Weights of a small GPT-style language model, trained from scratch on English Wikipedia: width 64, biases.
Each number is 128 + 32 x the weight over its row's rms, rounded and kept within 0 to 255. Layers, rows and columns count from 0. Numbers have three digits each. The size before them is the row's rms in percent of the matrix's.

# layer 16 attention query, 96x64, rms 0.183, rows 0-31, columns 0-63
094:147200148109117133097155134067132210136110133151144111084065082119134145110075141156120148135153138148148103135151087111149116149142095144109096076136103131128196114121158184151107086207138080
095:173107142116179088134139093180137119063138133163124087132063092148149109156150145120146088191093148146075122088128135120165162166080123066169095188157167115107167127145111084099108151113132154
096:158175205133161152081141117150065108074129102100083134149161116155080121099133153178156109120088164169141142161096183142135068074164127143166088130109139086185127143093110129112112131083127140
087:107136151099103088099194102154128125154115194237150175105093146143151159104122149148163125107133103087163131083094113124085145133126128149134116155117122141146089162106095140188097119197185135
101:197186135140227161185088136120122158133159097141132120088083164152151093150142116126147104112077107119134121149160099144085074174136093107168081104109114168167090148105149155140166096131148123
077:173129071194111101132128126106111134084089131134158134086159087104100075083182119165110145117204183137140160187100128128149133126097079134161194113115157107145129082146076095105134092137140132
096:099122105134107169159121160095063113095105131098044118153115125111139132076147133135193121118123186065087144130124095091131155092186182086139084177141113175083189128115139132133143143135116142
090:085103178121113151168134118116152123127182162098075100187135113158153110079143093147124165100196148132130137209134122146096134122107162090157156164142199087114129127074202136116122160125131102
088:147149154123071115092190176136162065113159149088111134109129144086146095072129177132144159111102142124134104120208125176125125065076119073157107123142122132169171105084157085132148146146115172
090:120133137143154083130120119137131104158129158091096180163108100108085165148130151151104150114215063102112126167153111184168106090170154118118120126081133060114169152126124111164065136116087197
083:138109087076123113099124136174121134153108120154103147121134073109133188165160102093058125111151162155137130180167133054085074100106112146089138076098120129124158172101156058107138169133172110
095:094119157159138075139211129168085123114149091113140139133175111098078125132135133048113118122093180080080130135132079130099150148071138172163165125094142163143144171105130153120126136131064182
092:140172188104110152079114086076134135100168138103150130051100063111131140163145108157096093107130143121149170109142130095125163179101155080078161111127144144150119096105114129058141129139113044
086:107086149092172031071090101148114177109181134180169146106144118142102110155145151140137138130165138126112176136103138134158136123136101144162144064065137138081120119124160093112181193127159153
080:046106105133126085104139124116102106185093105126101162109033103139121064153130109152128181124163097117168152168160142116091124118144111121124122119070158139138088133209167141098131168142105160
099:154077164209113155136158125112175080097177087148132171091169134176145137129109137173114151129154132152119110124131126127113123067156105120120141110099094200124098082122160070112054105149087098
089:140167140095138131149089104045106123096144099116139141087113120105094183103111135163099144158073108126126127249143133088111134169098139130167126136140153146056113105192113122121111110107170151
096:195174129139160157130122098116166146132191123181099112146114108229138152131120163169179163109098065157149123131125153129084149183150153126077140103131154125099134086153095148073143127160156126
106:145104182074108131154115083044108053148138099133090129095130096116136160089187117135117181131117120117057130140180096191113156109131132183120126146108128105083088167135125138102176148134128150
088:106105106056144082132151164117135101179121107113158081098113155122121108117116128203167112175156145195153144100120167105077139110123153135154135110139023092132164131124101107143109148101066144
092:171135053158141140165154065148153108104127163142130141113081132094136089119124081148167123164158113117170172150156181129105115122124143146101123159063067136101087134128149211101174092123168158
078:080140127104086140141118093182084136195084131095137116200171097163126121123163141140158138192077107138088134134170169102066091130132163121138111121123161163122094112095175115164189150139089112
081:112093154093111132143132117124073116122154104077174154085139146098221093157083130133173109151150106119103110111148130107068133076132120125153138153195125108137139132122177072071128048121099153
091:120141083143148093139134114180149101141160071088123080111138129103122095154096100189108130085171121115133185156116049112151118084095083125112131094088154137139115137195133102157169085187097089
092:090156088147126087127113188109172131122174104112095174079159140134149117096141122146176093079141168158086132124129194110184143138105125159125074174133141146113207173093150068155156103121133122
087:146102176128142124050137163087137133085075100134090127138117102142150144036132119140084154130155159108046141151138096133154154105148110122116069129182181111129118096147114149127168121182183124
077:102067175198110116171075121097127126119097099095165156143138176141106139147115117154155086105137097159045117143109188135145130110094137157131128146138150128146122092115218140084075156113134176
082:111105211147112145091157127146133136092114110133077066071141177098104126166114109120160130167134161130137099146082143163155132097106124151138103159099197204141145074074136087149109133132086170
089:129128065160141146068092056150106128152142122116128140133148096150149081120172147135107161139171211161123128117140154129142167202130116066115055119111152069128158146151093148153157119115127176
091:098144171122105107159087131100205099128150091134112139127128108163092109083096089186126127072185129119174090077138141087106151129186121161138145127114092174152145122189131191115065116107138145
080:065152110098126099131084123205156181067142124138075117159149142149132153119120095154122170106177113174119092128116144204100122081075112098178133120145131121139111121198106121120143082176146103
086:133112094120087073138116090073157181112172114048107186139158082111126122147162177133157157120140173093144092135127151079132167117097097142142128181101150131112073157093096141153069171109106128
# layer 16 attention key, 96x64, rms 0.189, rows 0-31, columns 0-63
100:149107156094129161036122145076087116150145130153141132136129154158100109097110128137146133170178113160153124157107096110136226145188100134180084149141141102107137164113145153174114071161172091
100:151106134171179099125116081150141170078075112136142083124102054150151177168162143109101141157143155148098084044131147119124148158082109144098142139163114113077106098095145150106162071113090160
092:094151192175133125136084125143088105116132119114122123096116073153074139139128123111092194163115184168099115159107136103130068078160065197167119128145072099191099127144129119105131125112170132
089:118119158056130109143117115140154071094154182188108161128112124133097154190050145160117093145164073123195161107165074097123143119084178150133110160115122161109101152115113121114105077115111135
091:091161134174180141125091171103108133136134075088166142119161136122083151130137094125108073128090134157114161182115165149146156091142118107108133118089131133157072161065142169206160070132139066
082:167085129154097083138107151145060088082113179156152147130133093095139129140172159117132064069173162141131119139135152135187095109114086104201150109089129062150170140135094099097111113164144131
095:143103110139133106113070140143119164131099065112081127165220120134095110102148134139198179112114187115139129153163095151179113171172140168112123162152095198098170141102163130109145119143157102
090:147140186132104111111093125066193120131158125158122101196106103174160106134110135131143141125125203129128137192187113122132078203089081110111144153104097127130126135171159070135178154123132108
088:114127125157126187167131166150157105137143110150162147141180098199136098079142155132102161097133100174141076132200103131100100111080049106190107127130097152090097121148153160115164155118126178
086:116106150164139124108125111098160120162073102126133130122114116108146106090121179178131182157214097077196122149174091138109110076146125158104115104102118097222094127173125117088106111164121147
083:135142109147102119144142114145147107174131144141117047102068124113201156100159102077125147128176142116166136147114132139138119117143108112108106071136147091076129209092104063133134108032127129
090:167099141152134167107120180162057130144091123148062113148169169102138137160129083102097137101143157075151178087134141084154156196104150099153148097107072101135079166130132143127123162094107182
090:171181182166126133103129097096121128134161094125175174086100164116123105167160113091148125088113157154159168104120133073156179198155132063147080134133135102094138121116144119072088161095094082
092:115113119100111080109085122087120149127170129154165109089110147136142147185143119113144173140192138089138184045088160172196132145099103131130115101071143077122115173125100117117183153110167165
083:084092159085118124145145117095124111118121144086141224158089140153123098156138094213117117061137136107166125129152114204123091110149161106117109131143171062124138098164170106131154180125106129
099:180064146158109124176151148134182075121166132131146170074141122158094151119110100160090200096093133102159144100121144145109120144158090095127156131073163132157137114143097081144044131150086157
097:138145191073101129154108074092105124118083116097158134115106086086099138104177095165136135109068132149099097151197158112063156156114158115154146068105151131076105124121166113125126112147196158
104:159136106122095132114137076092161080089167078140093150129131139138073124131137179120124119107109138173145138144054184093118167134142151156102125089129122089051052051143114134126111127123121075
111:152156173105146152133091102067141066155114012159128159116141175148126190081137108207150097097128120114139098126160123151143110142109136135107133141119102121126127102098064162118119138158127182
083:074099078094148102142143181082094123200166124171199113133156127112099099107113142141178199160122200151156107062152116105091154090116160126156156133150092115108149142154102125142124135111108112
098:108078128127157166128153126187124109131166141129131183157122144114113123110118141196200066136157160137104151159135167125111061129136150146102133140055107099131162148063149187070136116131125071
084:068143099164087147131116124115099127149152099162090127163126148111082108146128096123181170212123100114131116152126162132169079169086188118105117148133173108090103102114093078214124172101119116
085:126107144112106113184100133098130215149168130097208153081111109124174088122116091139147141137131117121121104143149145147073085152143154125131216153151095177116102135138078150134108073138095183
092:175077097156121153097199125111116080124123116108189113088101124124131137152123116175155091073124139070139173150125072077153124106094125089135097079096169092156133109163129094180169089162130155
092:069111134172155094178063182138110084156188106112119104128160135123131117099159146116126153086092098117090140111130155116109133168065079155107093141175150102112182164158156102114180091137186148
090:162131173116160107104115117122144113082050064147075151130114138152106141111072127091111169086133125140074149160128121200174106131096103139180101161147166107090163101122127159104128064161168152
084:066094189140137142109051152088155155093098145124140137137090103160176067112080154130123128161067119140101140146095193176121108124125124134082162152116147108186153133119132108087121171149119188
080:141116166109109120092130142129132120134134165178099136073126140120137115146147133159107153193098229110117103136116143169126150116106047169133108129120168170145080173136168115118170153110041171
094:123084108185167128133095069139109099110142067098132123157154089077166116180161145117103146140212138166037101120166115122128133150136111136143059103131171087106165136134084134149138156137121118
098:157176122132144107124113157105165126077165122107082163100130158165112119095084107198118132103140175105181086090126124036091146122174168129112153141114140119196161157180106158105086122127158137
093:098097114117119087060132148149130095021139131144133175084088197147143143151136134115170158132130142163147065169116125134108136111074120104099143092115121131138106121201127122180160073134160122
091:147060157107141107195125114099165147126146141068117156157145163093098146164172133097184141127133116082153120161131150067104172186109071099115098191130108088121138132130095142128081192130129149
# layer 16 attention value, 96x64, rms 0.129, rows 0-17, columns 0-63
104:182090103158133190172114098138148119121125185139128148143142111158123138101207177168113078135194145119125194070131121127080131133169137083138128137116132071094119127103181099142155145069111148
090:104115153087147087110102137169156128140155109073188148127116172098175081107174102118154123178123160140120124125087146157072085148198177166127127110135165163157133072146198157086121101131107151
111:116101158130134146212125148132175193066111126174120148114155132155100137134143113099114184153123198149149081106131129153098097106105104097137128200115062174139075088111136122097118185143111130
094:106130112128088171107122180140151080179106217111153113101085183130107168109159133081136118108143164177116153110044138106086124179138159095082113115075102128158103084133103128093125138132106112
104:124162116112101130148152117098146184174121124145137150103111100094110139053153146123141052149167121176121169068139067121088109106083101139129111124080184133164083166140118139125144155144143041
105:146103157168144095139163109124144107187097127093130122114150155172125194149147056106105130091182126117103075113105138105168127178054159138179108098075123096131167128110134125127168139120207105
113:166110156120117136149096145142080112094142086099150131155176016164116106162109130107091149104132092149189139109183135176131097115135106094079083150106123137123119196171132150098071109135117112
101:085117158111120111115118129097142142075127100118095052105067144062150152088059128108148166131074128108165144182148091101153139110190118097188134142125176111161133091108077134114137083144145146
100:107151177122156120135120111162161114080103110071154063149157089099110116125127099123113167098106095105202167105194132122209148141169100132118074121122112125067133073126154126103144120108173168
114:119120159114164193152092143096126171143150140162177117129089176086139125103138198112198121124094126091088092097109145124164108173178177128111113061167089080138109131147112089133127128123141066
107:131104107177136100104114079140154134178098126128087141143131175151100107084177056118103078110126143123139149121176072111068161098090074140103196098108130127173110160136159157118167129172117078
096:118118143167089147135142193097142114091160105068112147190105117130132180159164115128112129116181133154149101138101114153176036107136080183162127140200163101111078122103122159138120136113079126
092:138154129090106081146084080157139192081118136099156192115146134169113126115126158084093155160185128139122166192050128157151142140108114153143159120097096113106187141084173112098140096082146118
091:163105065065149168109064099109102183153135096165084065138098148143157169143146109116118098103093134165119099168151124105156114121094162076139099158139073120180129086186119114137108133140178125
107:150143119145110181170146162112139115129116150146102095129126122199097147184087165103070075068127123134117159140138151122101056148141065099149175072096162117153115103147116116164086187112117093
109:122138122112091170102180105110081107123091111162137105143163142097125153121133069142096109114125137130111108188125232117125149165074132141118100160199096159121102085116088120099211098158131123
119:190153117169078040163078125142098117167105122159080095175122159123159102141157089064132104107093171158097122070132118079147118087098131110122100101109090124125156144165175105123101095111119143
098:163102086100191113147143074120138127157095140139149065152151138126121065101132166047101121052155137102111156132105148157155143212163150104108156120162152125091136122086124147158128122084173137
# layer 16 attention output (transposed), 96x64, rms 0.109, rows 0-17, columns 0-63
106:094163093128125106144097084081151101080200133156101134085126104176102102102073157130114193159086144154136087149105112103124112150138105170170088150103128202174114121116120176155087083150142108
086:104095110135081167140193111067146085128117138164138071110110098145085149152124142133116111106099162106190135149112140086154166152109059142183166155152121162110097131157163145130083075055149148
117:116157099094151131137171083110130084228158158131095112133150088140141088105127099103069133177131138109113182127144074170151133151144129107103095105103170073113153187199143134159136113097134103
085:092079125185147139170093095093123180113099047108160116142222082138159098174090149152129176137123144141176159150143132125121125140141098158147131163160124089113170168138140180107109098161138154
100:142125093103132157136121121191143109090105149149103125159175042139162111092075151078113159107110115082179098135117091133143119185078095087128105134080063106133150114096120097152164149117091183
098:128159103139138183134074146163136182070162104151143129132108119134147114134116160137142100173148135165103175113226178117113114140185139087087171179133139107168115116161131186081152122126094177
106:074149097118136146124152106139146190209123176163080099111097179155128108131122089150123116136138140124075141093116056132123204088078125099162158083147157103149085119129117130161154093171100113
101:150108155134076164076160108103162133119093134112185118109135190140142136170178100076172144176159089123157140156082160222121121164141106175126137153100142137148092105123168142120134159063147125
094:107127078127099161083118112123092183139165118130095082123072164143130109108132114151144063150090159102134114191107145123118182118127165167125120109107159102236100089115162120103149125159108067
107:156127106169093087088128192148075092142130132071105161146188105159106156102117088160139131121120134134141122162144132177153161110135090101126138199110175176122148126139128128151198131153133223
093:140140119097162171193141143071113170102105171138176095123156128093201160092109128107114180118171126111085100082115152110186130155120154124132059175134139133090155108169078114132133126091124184
097:212173099067125143067178085141110146119154126151176143142136145121111074117101130121180150054137082138134196149120128120139199125096137139146158142117111135133190137141096134108150087125168108
088:116096114176147158114150141165126073158174211124144100149162085102141121168121138167163138118124117140189134106141125142134107118122144140181092126106178142203138080150155153060100059170146140
100:143153117163061089119092132120137125107138111102116121126220097136114131131129113147139119143132156092111124082092154125115147089149141075053134164129174102103109132106145223104214140113080133
090:134121135098132056142082107181125178142094134131160123078168094108164101084138108095137081159142131143136196101073094150171111121074164162144104129105106163082167158151079149071156107152144134
103:185094107122156080102141168115087169102163158111123186152123162126129153125154196096168138140093143152174108125169119126157111076176165142089176101133148123089209162139170162151116143115083111
110:115131149155148236125113130092081102077142136079128093144118114108124177070094077206115106137170111111106152115103135125097119129160144079106150113144189143133123146092105194147154135132132086
091:122191190146129131117115163126103172152146109129145112153123133153124227133136155143152131240080088160118123182106092130093129083119131098141123158127147165154159134108173137093162093134088140